config.toml
num_attention_heads = 7
head_dim = 64
norm_place = "pre"
norm_eps = 1e-06
rope_fraction = 1.0
parallel_block = false
init = "trunc"
init_std_qkv = 0.0276
warmup_steps = 45
schedule = "wsd"
batch_tokens = 131072
train_tokens = 367000000
dataset = "wikipedia_en"
Each number is 128 + 24 x the weight over its row's rms, rounded and kept within 0 to 255. Layers, rows and columns count from 0. Numbers have three digits each. The size before them is the row's rms in percent of the matrix's.

# layer 2 MLP up, 1792x448, rms 0.0784, rows 832-894, columns 112-223
096:113117128112142118139162130138102075154131160108113105111104154097137113091098109100149129142139134115122107129175129111130125115129126095140119067139109121145116133107098132110103142109145143132144110150118108120117096128177108146111142114113176126163158119157123173103083136136088113150121149126106105130149080186106171135148147116110
115:138107151103132144132103119148154098144124160127120112104101174116080097095113132155125144099101162103100086140126110171149090090101130101124122130132140074073112178116123122131139140124122156099121118122103143111134148154163142138145119107165129166166140140157137083103156122141167138164108137141147118142152168106169110126072145104077
100:077118094142127118087159166124168135082084161109152143118151139144132129117109139100095105119127162115159153119139121175164070142163186115160134094134134149144129132072195139131115107119134122158118114111144092108121091116098152118131109126122135107121165116117125110071171134142079135148117125134139120104157118167108131135158102102082
088:075138118117141142144117114115105123136116149103142159161149092145157105096113147116079157114144159093132105134123104124112148106126142129108117119133123153175126121074138149118122114148107111096130135122145094107049132113111131132130115130120122125158130098089127105150076142092138087117140133149115106132127157140110153155163096090090
105:124170116118129090097134103068127135168110126127150136089139167123098163085130070114113136108077145103077139126159182125105121155122151123113117114091166179105143135134136097124124100140158151111153138127129110117106106130116151152103081092142100123137120124134094147107151115110116112129140180117167135137165172150114120115166163118135
098:148159127135092100152134151141085091174148107041119090122115163117155139111119118120094117108143097173102120127108138124106137093124137116090096141141158136082100094152118150109130128111155134115156125099122108144117141136114128130089138203103107159118156157121159128148115133132128147165179165154123103118122128144079124137103147176113
092:099108111150124092144126127162164163195121164127128135130162152088144112146130160107114123122137150117171098113090139119112088099101138138148126121111068079130101122143126125142107134128121114102105142112117076168178107146098109158090112108160101154105108137136157158111144122101137148093124135120118146099124115156136078133120110121097
089:135129121120147168140153118124140119120099123132122184117138107115141142130105129117125117125099093125102076102129128144125111142144153123132102088173132141128127094089156147088170135140112112115135128085134131095116131145118139102064104137090149086136125153125097144116116131109123129121104183108091114149125129091097098126127088140124
095:159102154131140120115099176112117144125102170186153141120129151108158097180116134132162145113128170161155092111161143099136118140120153145127094097089109087118119157140120135136185087140137116165126165133137144119122067119152119138116176118098135137115114161095140123104098158142131112128168162147128124113133144139150177166136119152059
082:117120158062164125158117169136113122123144152122082063146096119117123130142119115138141102116136145135118149137155090151140128109132097127131091136141119144128118131151094140159142084158154124157149111146137113145164137130147138148123110114149113099145161133084151134109130154134152148152112048150129124151139163083115135131121143164176
099:113140104103110094128151102118110090126122133119096130109098132123138154175149138150124153114129084085126132121139156143125113138154134125091118131138122118104104151147139131102172110140122095092125095107114186140148096118122108130146130131134089143120093149115097147098150093129078125147142151108160165074110150128122132136106132113177
123:114110132132143124110157117123121127126167095092136138120116096151147135136169138151126114152128148134125118122144134077121138125154154137158116104130163118143080108092097136115120089109115108095137189130145116092129143144108111127141127142125134116095112091108067083114169105102154126141156123122120115104137122132119122129147111095119
102:157130146128141082120125132119119150087108134123135114120163089118144152143155131116133137128166144117136123158143135132099170122107150110143039200090107116125120130137084077137204158118123119141146187116088140134145164131114077100148135119114112168099128118140119121105145104137114113096100136098127123112115145137179077091137127117106
117:109113105148116091173142162128115120113106159065131129147144131152165138090121158116153137124137111115108174116171120114104137175139108159088139138083111157119110112190086107157153116146146094144113131107125123078123145096177133140152145137083122093152149104119169149152137143142105154133117200123119132110104097113131139146115124165115
100:097145118112115139099117117098131104175114146130186140095118159134162200150168142135118081128083156121119113183091105134106174146107111098122114079131118108130141091117112144094150143130143164156177143172127131138144159131145128113146105123136097127151136144132168157146144116144148124164118162122122122139117132137140111158156162092127
097:128143178143117119101115104133121166140131162092117150167104148095087144172140136109110146132118158155094112175140110110118142123193131112088157142183079097133197164129102108108103112124155109133112097118126096132127110115103144095115132105171125097128154127158174108141103102125135116148104141083085158136180143127126088130108103100144
085:129145088125106117115118162139149115099112132104100137180129138124108141093135127129107128088094116118136132080169082128124120107120141126190146093146123145125168118108153078105147118110087133150157128120121139094142127127157189118147145172143137093147138082114147170121116088167124130160089159121136136142137124120088146106143147117099
090:129108133118109077107093108150132080130108104133132134126092124116143111146111102132097150125130053166141100085097132110118140115133092108101120063111091158167128085134118086119139119105096127118140132111157126113099126133102131126137146151090136101146117123118131164122125125096129109169086163126128127084137163114099100121127129105133
089:098125154126108111153119146103108097181110109142156161118131111145118136176142117159167147118165131143116122111151106110100045145110122114169103161120135148093140137148118151124148129121111152123113124135149152154104117147141141140157129068146122120207166133125105163113137114129094123169145137115111078114120103144140116108132124089115
105:097139123095089115126117107130149109153127159106094138159164104107127112137086114171128133146122103108121134111139085180154116123146137155114121109145145104109149142143098155143136120082127140103091106074119151097138121087149176111175114148097081107112122112106088144088155100094122116197156144136143157107163106108100116127168091131115
107:137132078142098106131146105157131114093095174082090131064122083083192118151148125123167145085147182153124099097099144131122116111136142119095145109141133129165133123141130121132154111106138127110155159137156145146172159103076116121141130167098115135094155125122149134143148154146137129084185146113140123131105148124108167160120127159096
105:149106140155089113144126129104111131166078158074137141135180138151127136122122110145104129125106130130149119087148116123140119174128127144129124115123168105142107109112176120113127140158111181178113159158155092136103131090146122121113119145108094117135119108126114120071098119123124181093159167110153149093113134103131136135088125112084
100:113104116140121121126107130156063143150133136098090086107137138110104108111143151142132134112136147117097133107125146133152126107176149165105160083118110111136119144139120163101135105152107121140110145170126126133163121112115152126121156093128121144103105099122153141139162084122138121111119132111113107125107191097097097125137148084107
091:136138154116157141099098130131143134111140204114097129154125096119116168102117113114105121118134111094122138161179161104121146150119112107147106129109119131105139138171149117103100135076143136153102119087142155144149108136136160144115103155136106127100160105112145152131070111164137135084159149133119130128133109166144137151069110093129
104:124106163134141154119116168105149145149119117172134176122109118129109149139126109113078153142129067142125120120105166162154101166101138126122090162142150160148097105116120152111174155142140158133156152132095179131101154121114153129144119142117096135149172108095130095116107162103151144136129125123180130135143148118157142160134123164127
096:141108121119104151151081155150137128178144135120103112099141105106109105116128118078151144082141104146116107155100096147101155110116100111110153131077156176156113097141112129125108084148150141113120084146088116162123113089087138185149148117105162137078163119121110170149133124112119122164116133126103128131139106129169150100117185100114
087:143120141124135145144120130106128154156068151123149104138146151138147084169120127113101166165116115099126129108148142134099179119127150129135136179149115117151109138133131123111128139105123139179103147107092116136135114163094166116111173119122127093146128125167119099169118178171176096144141131174115149144139073169098108107095148102138
095:156156120145135108134122171128097173162129102093091160143148149114129155120095132176130146135119152110103125152094121113136135113130078105123145161074142085111110100130121111132132115146138120137116156144102118139111115149136136090121142139123141124142113125132178156158108079143134132135128111158151183140086147125117117170148169125156
082:165120122164128120090127114110153145124172134112127128133115098116146124105131121159135122127076160108146146117135125122129173090052122126106149152151152133097145106131128105133135140130113144149154129150064129108104117111162153130103134078166186098100122105132099119142150085167091133154142109132109150111134143134149139119089134102153
097:118105166100094136077120137142109143144148119128136144125167130100148095135124166190127109105126080121107146111105109123136129146113164156151075169128132134159122163090115152135150135150127175138163122141104119150118167173137137150158100132106142145134138151143099145141152112165174122112124122087117137111150134142118146143114158151113
105:138145102132177105140122101132100087118102151115128092119114162133110075138128132153147101158128203142164115171156176128129122131077129148149142141143110155132139085110145120120142119139084142125106112122130062145118090140150136109150127128161139146121098153131117137137144123173117137082169107143161161143107124156130164108128152126170
102:104111158165117093141152143124106115140162096166120115096099144138107178118166121126115143127128135150127093156139130115158147085149107123122129168138167118138121148107106108129128164096144157151113120102112142105122150107133138098099104178157130102177119129143167129139129139172145169151109098144158108142124107120166146125126139140120
080:121128125149133078104102158091137121131095129124079126164111145100109077161121119152118157118130199108113099156141140102166131159109130117158144081100117122123124127100153157099129146144133186094172129105157126109118146139138142112148186100137101132113133100125124142133153103106087120116137133147132138132118108130114116140138092127118
095:168139159162121145110139185134094161134130145155122119146090152130129144142075128184149146133166105121111144157135108175164084149126140130107152120130113089108109090116105111086143103157124134144139168106125135111120157112126170158121118150121097104141122139101145140129147134171164153145110132136137118104150184123088185183107105120109
070:138167137099160115165086128108124117147114176104116103133132133100153134155082106151116166140079140173109112154123149123163127166150109130161131106124142133091130131128183130127121117161139112121146138139107118187142141096129159133151134090154112104163126189115128157125124123132159103155155140140110117149123107123080124125101091169177
098:117140133117102092129146130114176102132131136078119153120139088110103150163092096102159167143088167161159091129139090098121098194133134127122160117141169099121121147117140113134137157114122121100162124122142115098107121176128132097171072136139149114125132146097117141079138149131162176160119115139109150156095174188119148103099081111131
092:095126134126175126167113139102115122176143053154123144129158117134126090123090116101136159112121133127121133139115127101136158135113096089145105116138159094116120125116114093100127116113097082095151101143104147145126143107118114155147099110160142148194153146098108135126148134112139152137148133134130135124136148156092113109114119111150
103:092116111146144118162124122138097165170089142149139136166085145120123092119081138074135112119126151097154180122140142151124171144112128142135118156115125115113143168124154129108107121157125200101134124123128160145106128150150116113163095071143115121176104125130151093124147149166128090139123161087146135178165120101169138113141132119151
089:152149121172104107145120111122116160097090129115094176119128138131176120114111142129128161094134111138129093125156105122098131196119102118167153118106093124155143141118155120109100151129080136133119131117118141137160115153138115115144104134110121117136130124144119133131147134134151108107128134156097083101124095137109183117106142164153
098:129133154146132139105097109134114131182128121115164141136103158162145099048115123138116129121146126132106113165148095107090162153107132125115133137123153149111137087177094136155101129115115143134108136117137115186137170120125132183099109142117136147151098108170110133145073112108109121076159145135158119133124118132108137140114130125113
097:082109124141105156157144097143125125141131105114155148111107116136094148186121176107157150105110118136136150150115157152095168144127164118148112133165116083068152123096114136120114117125124138134124157102128108121153101140149115099120082091134141145139155133166090136138146124139150085170144107129155132098160125123155146156146109120145
096:137165132171150132155150143104161134105138121139093107115116152120139132125162165144168189089150115108133143135128150164168156146104145071109151138143120131121153192127123116147135175123120085156156152118088105195164122083146081108144147146106127090110120127160137126159132159097131147141149096154130091152100073143068125081147147149105
086:147161111137135104046158107135126121148077139165097144082166123114116124115126139106095164131173132141110077133088165113112100136110118139145140114139109109122102103136104106105110155127149144115133102065110127102076123121118121112134114133147112137098116130139135129162095143145155090123152100129134122111117172143142158146116078101078
088:082141128106110099110122088149155099137108152123090147131115136135118149073113127121148148133097117102137071121088164127113155145110107142113140093144170114126102153101135092094111141183152117109164113146138169132118190171144111129122112089112144145145139117137128158071142154113110129125096158129130134144153137154170152088093106137118
100:114132141092119155139163108144182137147111152107123158101170096099129145134129118089109131110148128137151173157086135136140147104114105157133144140110129116182119120139127090078124172147158123122131120142149137094107113125113133119113090150087158095111137125162095115184153131115136132130155161141138102172069180110111116112141108154127
083:119124062131110181094147162146084086135145091110135128124100136108134185142125135124131172123099145133135117065140111125116149091161115129151065129134123150125154098112144117140109151173113126099081107162172123160140138136174121098133136142142149115135131128130139141124150182177137169110102103120094106127137119151117148138143112132151
092:130114167101134114118130138143095155134146163151105168153151111079133114110154167118146131135104131172139134102099147118116144161122113171144160118166115122143146136123152139132107150086082175183122126160118153123145082117156126104149138154131118146150137096108130099162124072109102103160102100122157063172106129113117144167135124103149
110:135108139093163141117158098108098135102122104101136078139139134135117093114123138152155129137140127140156154138137109106156167156121141157126140130118144102095152135113124116156141121107077108105161149170152114106080114124112099118132114136158085099135124113135092126160092104149140097130121144042150114155116097154144142146121146175135
103:167124135106104134145127140168122124110117165154150143084104176135140153159094099093113146149125125117093093113186136122146109084149099135125139116112121129120121171088112118099126161161141074130117107135129134134150142128095136111150156141139109187153115161127130117110134098135091149123093144100133174122171143127152117145129144124133
099:157104092119082120097126137108101130123120139166162165127160111116139082171106184139156155121119124081123141124169105105178140173135123156159157111135129141116101103118112128178102119156103155106110153087067128138108146112111130119121117157149144145140137100143121119115112107163140112129142113126187119122096132133127149088141104088132
104:128135152100146112160142123130099106110166167154121133117106158144137125119117128095124151103178130127115138132133092185096103115142081132141069071139199140091111147128137142122131091109112132113152142103140101118104129157112138122106129122139109122130173173147138165130144132117085112124143175098146105155149099117130105146163164140138
098:177143187095122142114142124096129130130132147103114179084120124103116142118116111130141134159101112178116132126133154119128127123124106100143142126133090146096138165137153118154112118107125123103126121139096121095159088147153171121079096130152120113119101117119152170146146103105136124112149135115116120107144121136166154144133113105137
090:133144147120123130167139131118156129134168121091112143134102111100138164147153141098147182107091146134172143123104082121093138148152096134092133125158113092146125194094171076142183139155112138076165123123132140105181089111127100161154137106128100159141137158125091142155099148136146128152087141151146096102157163161102147120147111095161
074:086152127124143103137114156127140093102131145123169152142111096147167175156122162131099085102172138144121102129127164120142159077144075114146108137123183089144111128187136123159128108102085148139126110111100108197124113111112128107111118142119107143121129160143133140140155176143175079153097196117104135139125152150152155128123107127109
109:116094083152140111119123143126159141113162140113159079095119147113137174175107129164149123144122123112135120143146110103080083127139132126173149094118126109111124168099138106139180139139092152114144143091110109121122156114144144108150138117114112114128096147138157077111114133126125076123148132162122105153117126132114184114124079112102
098:092126146130079154102134114120136089155136116087132108113158148127125078111122118110157155130118139112133117142145173170141107087100107082153146122124149119116119151106099126131127144113134094108128175104146149154138136116131118131082097100173133115157111141123116147120105130154112157096163147097123128131095120115114139133144117153127
081:150104121128094166133086133175093164119075111146102135108148092139161100128152094107115123133143111130134139124140097106119157116136151118128146121151122126154104119126157128161109126124076111136158130097105113137128104084121123128091115114120125125113139126100148129130102140149105138095159095121106119129101132111103103118071124134141
113:135108122113098114112137098110147102110118142127129118154140115152125146088115118153149092113118109093123105147141091137106121148137118094162135150137155110088104125144100126120110125167120151167145177133119138135170137188114102167095117086142120103127137124125170120141114130108143124140111131130143149119149105132156162122093120143146
129:121124172162107100143108113137145156137180112150144129135104119105177157146175136093110110123122106133161149127117122135103149148129155088101077118134122102129072098088126125140070150151149125085123150111136106167137177125113124098150134123175095110116168135140106121103111117135114158156187140099129162140087129140154124191151116086136
087:127128176179147136143130118131180130135117134119162098114127128145116093135102128112095090114109121145119168129152114079156136112069108092105109125153155124132126127109085142113135126122110132157185105122097108115089094142211134113151123152125123119148100143107127140143074121119132150172143133136143133162157134116121157074120142139134
090:096116147138142097137070105176141136161122153114157151140183168158131099102104140149106155104143150122137126148154142111086088127152153114132123131132133122145074103149103135137161135147127154142080097165155104124090122121115140121132097099108135148154108111120095115110124119115184153120134157081121087114131124128151120142174157144089
097:134146149085081116108128117127139096117138160118135153101133100106134105139126069143157131122160154100135078136108161131108111128170115145157125094119150140158111116100162120143129149091145138155189147122087119103160132138137118094107149114153132099131136121148149131094116107111128139127106142076107168131138114128158130167090133149131
101:116117148141157146113156163154148097111118183144138128116143114113158127126167118135118096161149140132141096088132115158112145157148094127116116202159143147089120112133161105135078135129125160122161163184114164121151103157133188123185099121146116170077094124111116122116133122142126154149152170100071142111157137184160118151133139093147
# layer 2 MLP down (transposed), 1792x448, rms 0.0724, rows 832-893, columns 112-223
098:102158121116171118095111098099126140124119138156098099134104115123138198121136102102151101161152166098159103099139129135088117125156141126123111126151117116118134152111091162167151152133162122120125097098132143126118143158091124144136082147105110149130110159117115150089101175135149146116128108137142129143139167080078136142122149154144
108:153146185134150091117154136133128110140123140131169122129110145141149140139167124083121111139072129124134127132136127129112129102145189106116127118138146161109102129110094139110143160161117157092127134116139147115131120152108106147112138147104118143121191121118123119157162093139108158100104082074142115104122147076163114168118167132060
098:124128161112112136146087134137109167115153149115130125139102128137099147151154135118097093144140128138148159130192091156137179098116126110102161131099128108107101144133089098085146088152165158134117106130180118131122113165125111147093117124147147133129137159144160138115130132120154098101191164103167122125146088157122099155150132123099
093:102104100148111134146137091125151148105167115099116118116124156061127118119165101101154058101107134122121119125104152119152131092175103157121139145183094124167136150173102152127106158152164140130140089137103110106121079117163128125126157133144108153145137122151138108142133107123149135120130133167124159137148152105126094116121103103155
089:146127106125088153134136135130114137121120122160095103130088114148103142099146090120145075120152133110097160108157155140189117111120173111132116086168140126115162150111120129157093106095166125124158122143098145100127114074149132117141184122156138159146138125132177077089115076124101152068121109111113125109102132072133109153139122171159
103:099108162139099125156109104141104174110115108138135120150094111141149112094075119118121147121122118121107089094120130140143137123146146139099134129151113118091125182106142106133067137081115123119127140126110127103151064111148137137123112110157108170130118130158157152129087135161100071137109170103107067121112134133146105128144098152108
097:141154139123082106118155074136125120130173096107112139151066089126118096106123104098166089141140080159156118127108135117088123085154121175120158102092158132133141119143168138139142147128138157146124134117111135129097173145067133153151102096157103139115073094130132087121153146120157096109144153140113107126081160098171157115111101108137
090:143080073149179115116124162157149119146116152110126127153118103130087180163085155103126131149097113092125124125101157144153091147119131140126184096111090170149119149157154127151139135157153140130086122130156142132131151101134182135135146112133122105146158130139119148135119106124163104110117117153114139151158092091091157153126096103121
097:169113180145123193126150139125108134167104092115139160125124124122155165125152136131140168152128125119094160144093114078154075145139110139135150162092150163127121102124132115123142125104126158151115133101155115114123166153076135119090121123161139119121108111164122184092180133102126106127081086139139136128091103147104088106146107121098
090:138134120105099134158127104132127130101157130100061091151144137124125167104142099148128126124117147127140143172128183188139157124114121137151101159180083111109133105108154145106130130111085130102107102156106108139055121157143114147146137076118104140140104120073134130124145116135115120111162125122133120123150116125101106082158167082128
102:142156137114097115115096165134148133110103147157123133156132117134095075147135126088124115156142135088123144076162140163143169086128137118127135112142119145114124103174136163136137085082108091168152170152117117148096126123131141139151101146106134122123114155145140166108106177132144102144108156138082115097106179147133121145135120111118
107:082143152102145119118112141176096082140086153072140099119103122124117130102105137141106156125130109169090098141138163134084130058145115142086113148125113107123147164155141103137149146132148136089117146162126090131105097108152152089132128121128120138134116115096157136128154167112113147181136133164146122097148166158149164116166115140107
105:157124129141147168099138103136128120123093155118133132156133156101106128148112113167180112131132120101141171141149105131131114127100117136158141142139127102126125161108118132144117130118099111124140100136113109106139125091105139121123108148098160199138129139147110122127155174148150123076137143097073127143133182097114144103147128118089
109:169129095137146115124176116103141119084102146110182134119153127121106112165139145154173112112111114136109125130112101093142128114109114140129138143134111120119144153126108132113137141111146128154159140154117103138118115116122122178139124138100124125116129087170147137097130130114152097136132115109156132147143080142113112103106113146146
095:155125116125153126132100150123135139123125159120127114113156176178128147119121123108119078112095118119174116148112115104136146134108145093180136090108145112116131169151160132113140160110097126105137136070100137112117143156141099123112121111113119099109166149112116123130133121114138170136071139125060056127147132121189169117128127178115
099:161136125158148105139146128109142104138134095145138156154182116128118104149122129136145104143133139124123133166120123160131085127121134049156130111144084146137145107151137117141165124100143113138112129146177127132144145074116140109158090092170134110124067115139104131139127162151143150165093125126113132133073117135137069102157131113127
087:119099116115159101116161148120156077135123129159125132141104129138132132132105150148146101160154137098146120124102118130131125122120132153120084160161126127139126182163146121115160085144123142133114122113133126125162140176110138116118081091123145153122109163150133109147125183163148147126168162120151140113098115141120139150122164140104
097:112175145148141091101159146137107126092083133121139113120134144155106119069136119121129137075150090112175171155156121125127137141101131088116068097127101149120112146146144118106141123111129105110115113130109154110100092132126126134122132112116132114112151133118120124123100154116118141106120115095110078112094139102095101126141116116139
101:149145096095120132131170178129102133113101146145166150131098107154131119121131109133121111163106109138122130128153140147137173114134130141174113105114114080100144119121175116136132115108092159076171102123125185113126116130086129135132111145113115134157121131154169148106154155105142118155134131113132145074108180093117155176137109161131
098:128148131076147135176141157102117123137146085150133151140125121151126097150149148128118116106104167155104154113132152167111155167111097097113110136105115177146141135127120129132132148121140143134153106108138172123141143149103117171126149116116121132119149151105161143131162136129136153133090144159118094138161159110155130076104166113118
100:150141119125100140110121106080129112101098117117101137150119139124094142124124116105146120136141093173121115125136117100152106079122135126156133090137139137166166190136109134137146145117121110119124094084101118127134143086200122129145092119101161077129130193104109123133118124131146179158133130097082132122099128094147111152101137151146
105:148123188112101077091135121121127097114156147124121094160140159124122139150126122107092114077090131073125112156108099133141105130073080139145126153095120107124132114142143134131144147150145124116126168113105103116105119146153127105095109144125152143124130125098168145161102116110136096136168140066141160072146112142129113150144112159095
098:139123146095133142108138142103128142160136165135101170121119138099140164116116119127118075155188141139123111120098125160132162139108122081116081167104103136072094168145162160111085098114079145126132145137166117101129150135114105127102147131121116108106126075145143096105119144123166136146121133135106076135129089156168168144135113119140
089:146122096119094146172140115138143108160137105147119137094111134123098110140131141074119081104158128160167110124096147129152154109088105158158137131133136159111129172148081149139131136152119167115106156127151124133152106128125135112130130132130141129103046098169086120137139090103131094112147125123131103137133099126147135124176138182106
104:089124144114081135108158167105113112085126114139096161183139075099116145131147111146163183152128117129108141092084127120132093091148127153074135088130098107160135132151179152146141108131119131114157134142123124137110141119108105092098108126159117133140141154091099066097133123122123137139095134128141141068152165124105093147113091131147
103:138120118124135122113159136153130187156152118128103129097113157147093159096151142075072127137109193120140120160114142172134090134177107105126102147122147107071106131083150114137155095157127147150115117190148126124108127118129122119171155155180146110126124135080102143112119112140100153154121127154174098129135117135135094138151105133160
103:115107097091131119080144105137106118112170101145111131159126116167136127166139147181159139168083136115138117094114135158114104100098141142130117158118071144135135113113101164165120150122103138102125149075127120160100164094157125128097131153155096088102111132115124145108095137126126142109141128121080118171114127082111110087115149148145
100:090141087102135112109154133113145089166153093093085120128102145130143106096120175120143109095131099166112135162120091107135159137156127148092127159159112146097171135099112081105127149114138127164134119142136096136182102178167100124096101126118071144148113128093157158112125123175127109138181163139140103098162107147122089141089162146130
096:127174122117131145204138122092144141117086134138131146133157105154124091116115138115135128081128087151092113124119137119059147154171141070098147157164101099086128135134142152129079120128155144136127129134113120076135096109144121163116148171150119125144113111124117113166103161107127100108124129167139082141124122167127141099178118099113
087:146151099127148122140112111106117160125104146104106106108105126121102165122172124130138078106078120115161170118094106134141128108126168153116103135136130114115156143100150146148111114113146156122109108112122147112142162149124155180132128157150148126095165129153161100107088151102171135103087162139129133084147144122148142169111129115101
095:163110152135106089128106120106124135089133145096136139090093126115133160110150088143081136137133111132139095092116114162177088118157121131134102061138113107122086143173124159076127105155147102089139116128135136092129079123106139130168099086109114139125114124155136094149091161154117129145137158122138093084146116113085139129115082179074
101:154105152110131121111134116115125136154168134099157133100136106140164117119162091139144079105170138126131121149127168134107133137120137125111122121121088127127093102138150103094127125114103128153142110136143143095160142135139134125128156131103121124101070145103118122133149133108130159122112136159094100168133134121197126115120150136134
095:169078120101137149155108147116126104118125110151138127117156145090120153123132130127106141121066086150108102088076111120136134179171102123148100191089160107143117155152117154155101109093123101139129132131162146146133109130134114107120109142136149126147133118175110114101110147117132148145124161064140098087123160134141109138086128147126
097:155118156114156120143141154119196132139130119108110101134107108120098138116124100133164117155143101158132131161109123096143128087130103086111136133130102139111160098150118179106167117154142103156151149125100142148128141099123142112108101142131124150126119158116117119116173097095104139128138127171121132123120160127166128180129115169111
082:100112147121129117101130193120114142130133147178123113123121132128085135132160127119092136177138111129161163133106101125144106096157121116111119136123149128077083113138125174132159066100135182117135106144106125136124136114110101138145163133130075142082129146082113097129143122143132155100155118101102147110114161122155129131144167111165
095:072137117158127083165116140136147137104131127103125123161136148107161110145116116129125160095148170137102147118108126145155180142110077116102142161156147087120070130132132138146131113113113126142142096157147132138154147129126136132123097114130144111135123097111116141106179129149152123078092131099148153184120139157150128125094139143152
093:129129100126154111140132098112155161149171180162113135134116161128130143129142124145111142156129180150171136089138111140080151160126119139160128150143136110137092151093168165179147088128155163140095108113112151070132116151118133098095100092103131181144129094136120131151138118123140099077114098138121127144129144109153122129106096076115
105:112107099113131055135121097081143145136134148121156128123160139139136088159171115101117153126146161126126166119142158125126103087123109136138132135075140092104108144133153146129171142143123125115130108125134135129111125127160090095145122152087129194125117117138110104144131115149116136138107166116117146115146115165132123136136090086149
097:132157086151131107091067140146125142121130111136158086148109098149104066139144114125149137162093133143112102095138113175132150090117156111113157057115122088121112111118174073154113109120155134105132116112131149109121085154125096146139143132159131130097117153130120191101102167129110131160111107119139127137175135132200145141115130120120
105:139122119113116084136152149103137105162137146114107096096106135137141138124148162150168141163157114113120175122131164102140148140141131114081116128175101132160099144147148137124137095118137133138125073146158134115136255123100111157136134140141154126089157110111166142156136091119102094131123162120107130127131087096113161140151133123116
095:125157131138133177134090104074132146158135130158134126113139102101141145146103175157127159179127133135125149121126070137162130189110063095107122120140129103152121136110135131148104101188136144122150106110171127148152092116155113090126154128135142135156117131126133112126073149147116150137129174172135097099065147137157143152129137147077
098:156132142092123166127179132138163135175083109120101135154143129090165091122130148147122143141141111105093145142160129090174137121105128165141062137100105142154106093142146117163149155142180119134158164092100141139076121124109131106108142110153123125134140111137107084119112092136125099122134147118174131104144134160151105101118141145122
093:143116135095122137121141082095126127149098149157150091138086150118127157124131138136177153132080109125173119102133116114164146074112114115124134118151124116126126112155087134183142082157126084141093178128092125106105084128112127146124177186154123172118167101152122148134141098160093121117199157126177097143135077113160125116111163126150
096:131140143150140169156118146158125103082119128135120140123124122166132123145150148130091146146174110164118143125140150110131101148157107070176117146140129111116134102137129119133159147139142126127064180081098123170082141155172143138133114135140111157118100100113100124103150110126107121141131114127135134131164149093165138164144127161128
097:133139112159121122146124123095127121117149126128121152155119146092139133157132140147064154119145129153137073151124118124135124175127145117116134109110114123151129130119115140136129154128118146145122108169123127161128123116161088085158158139128110117143116132130108094113135100132143083125115138090153120123090124146121149127145204113146
089:177128132125159116118110121148105160151119155105123124090135089121105162139124157096125120167101108118197156106105151140109167110135107103151153101122127137127121129115128164113103149136145142092103124137132145156153137153145103148128143111136108123146167131113139100159145116137153139138118115112116096082168131163148156160120124140123
099:170133111145110136144131105105150123113098136182103124148112154113123114151093099189162106146153154096114077126134117127125126146107133167095104114136090165129131135136153147113130112080133126150116114126169117134131150106188088166147147117135119132115123153127151128126109109113138195115132144117130115121133082120146154124136137103147
107:115142126088091120102107107121107118169163107148156108139150124139131117211114092149113165136144099145164103129143189119116107130111107097185123126120111155174151159131157140148132093169103107180140122141138177132098125182117125108126146112098157112130111047124132092173139102118144122157161105096107152139117155139136148162132135089117
102:124094148165156114157117131093154128138139144125161116103141112147145111103121091117146130116137107107082125136120133160153153102094134154152154105093138105125097102142129084136159119138171108143104110139172127165148106120165132142101163164134133099156119166101106148093117114077136128149100139148097159197124132081134135123075143128152
105:135124103182140110102112073148134112116141128117117126139119114137117136101094107161138122146104097073166145156103104121086145107163091125133132142137119117105173152080126103169145104150137100119141149087116143124123149160086130094095140150172111124151105098095111108115129146109118133084140131105147144138144155120059112103122137097145
098:121124149094149141107121144120125125136156120117088125130133136117093143174116097159128139138101141128162113107095106126142116147130144111055175170147098123160092133109113113173092142148144177098101073139151157088155122102160141119090120088154116161117097163138156082118099154104149141178087115128109131109113162137114147114113152104169
092:130172128177111110131160123123143131096132155176177144127132124072124099115131106125080121141136163109100119094102118162138087113135116122117165112115130107132148147123113164113106154138125106168140090092187114103114124117128089105140121140119191161145115125164119117132150137161103118122110153107102100111093119081110131121117108088129
098:144159126177147142149118161150110120121117135150089101144107143114115133136154094103138089140138093147151135153117123164114110157140087175102128111127130135144125103110087171084100143126141119157151068085166147117109136142112102156180156121139136100146142109129104125120163110159095129113124086058157156087115137093124158121121117149134
074:149125099144134092138130157142176095157133126171154106132114142155138145149093125125131151135111146091152140115134148119118141130120127098113123170095161112135105137155124133104107124138140133135147137161166109119108098162118125111155112149094106165120110160150076164131100123155128127104192160159132168072136154099105114109149131139110
101:122162155122145114104130137144125113113112156114144126133119119141146131128124135184149188147150169104155113135096146106139108166146143122091120090132131176160164093098113176104194100138120143115135121138158133137142148155144122122102139125140141128135137131107089125174131136075100145099082116104154150146125136141120130142123114097098
101:126096158140114147160123142103111113072111127084119200101086110092155085130135091120114154175105170140133124114151116122155105125111163131131134093106100158140135174114127144133115147139115130168159112125153125109115114171121144110129100133119110150119127152121122115176150151132092116111088116102123165108166163153107124145148124120131
087:142119154103159145106111116147141117184161134148106135140154148129110135170120085146100140186162166088136123152151160149132119092119084073087121149154049143137109125107122166160126116143140122107180172109143132117151118135135145157157123189168132137181100141106181122107115147165102096108112133156140129145124140130165147114129122134157
095:126163110154177126136135119161110162092128120149120148119121116129096129132132109150183123109121165113153133126122138152115073111089137165145164140097115146092132158112115174161120111105127133124083145120179141178160130117150143136101115149093122129158109136133161132109144180136147110102127135086062139098116134117160121112156161123139
096:080156139117131149148135117074118155079083146119113137113096144155109150072149063131100097170131112104155100125121148163122150114140158112140112112127124129137127136144137163125087131092149149118123119113121115129102147151101130158073152170116107117122107133137141175119142135130143139155152099123157138140117143114149133124096145121128
096:103191141144144150152118102149129111123093106148165161148140112089125130123144091092115107138111149125108136122122151112142134065094106149123124125130113127160101138151124159113093083128153112074138134164183118074165116148124125161106091109134167132133134137171136142143143121121137146132138109129129137108148125171130135157130176159141
091:134117125105137140129110103128154117140100113145118110147130108116098106105133173112125149139144154144177101095119119172134124106121079114099054105148069116155130126108134108091129136143140107087149163115167111164129114088134123178093131133153123113170121128140151134053098171135119116102135090089112124119195108149087132135074146145120
103:120135139092113121102098096106141117104106134107093112083075145181115116148136164095098152154134127131112106119104160124136148126159109156146142115129163154122145132170131145157119090131125112112144122131137151074186111137117116136151075163132128136136146083099156117134123118129157123127151106121138161151131121161142125114162130132106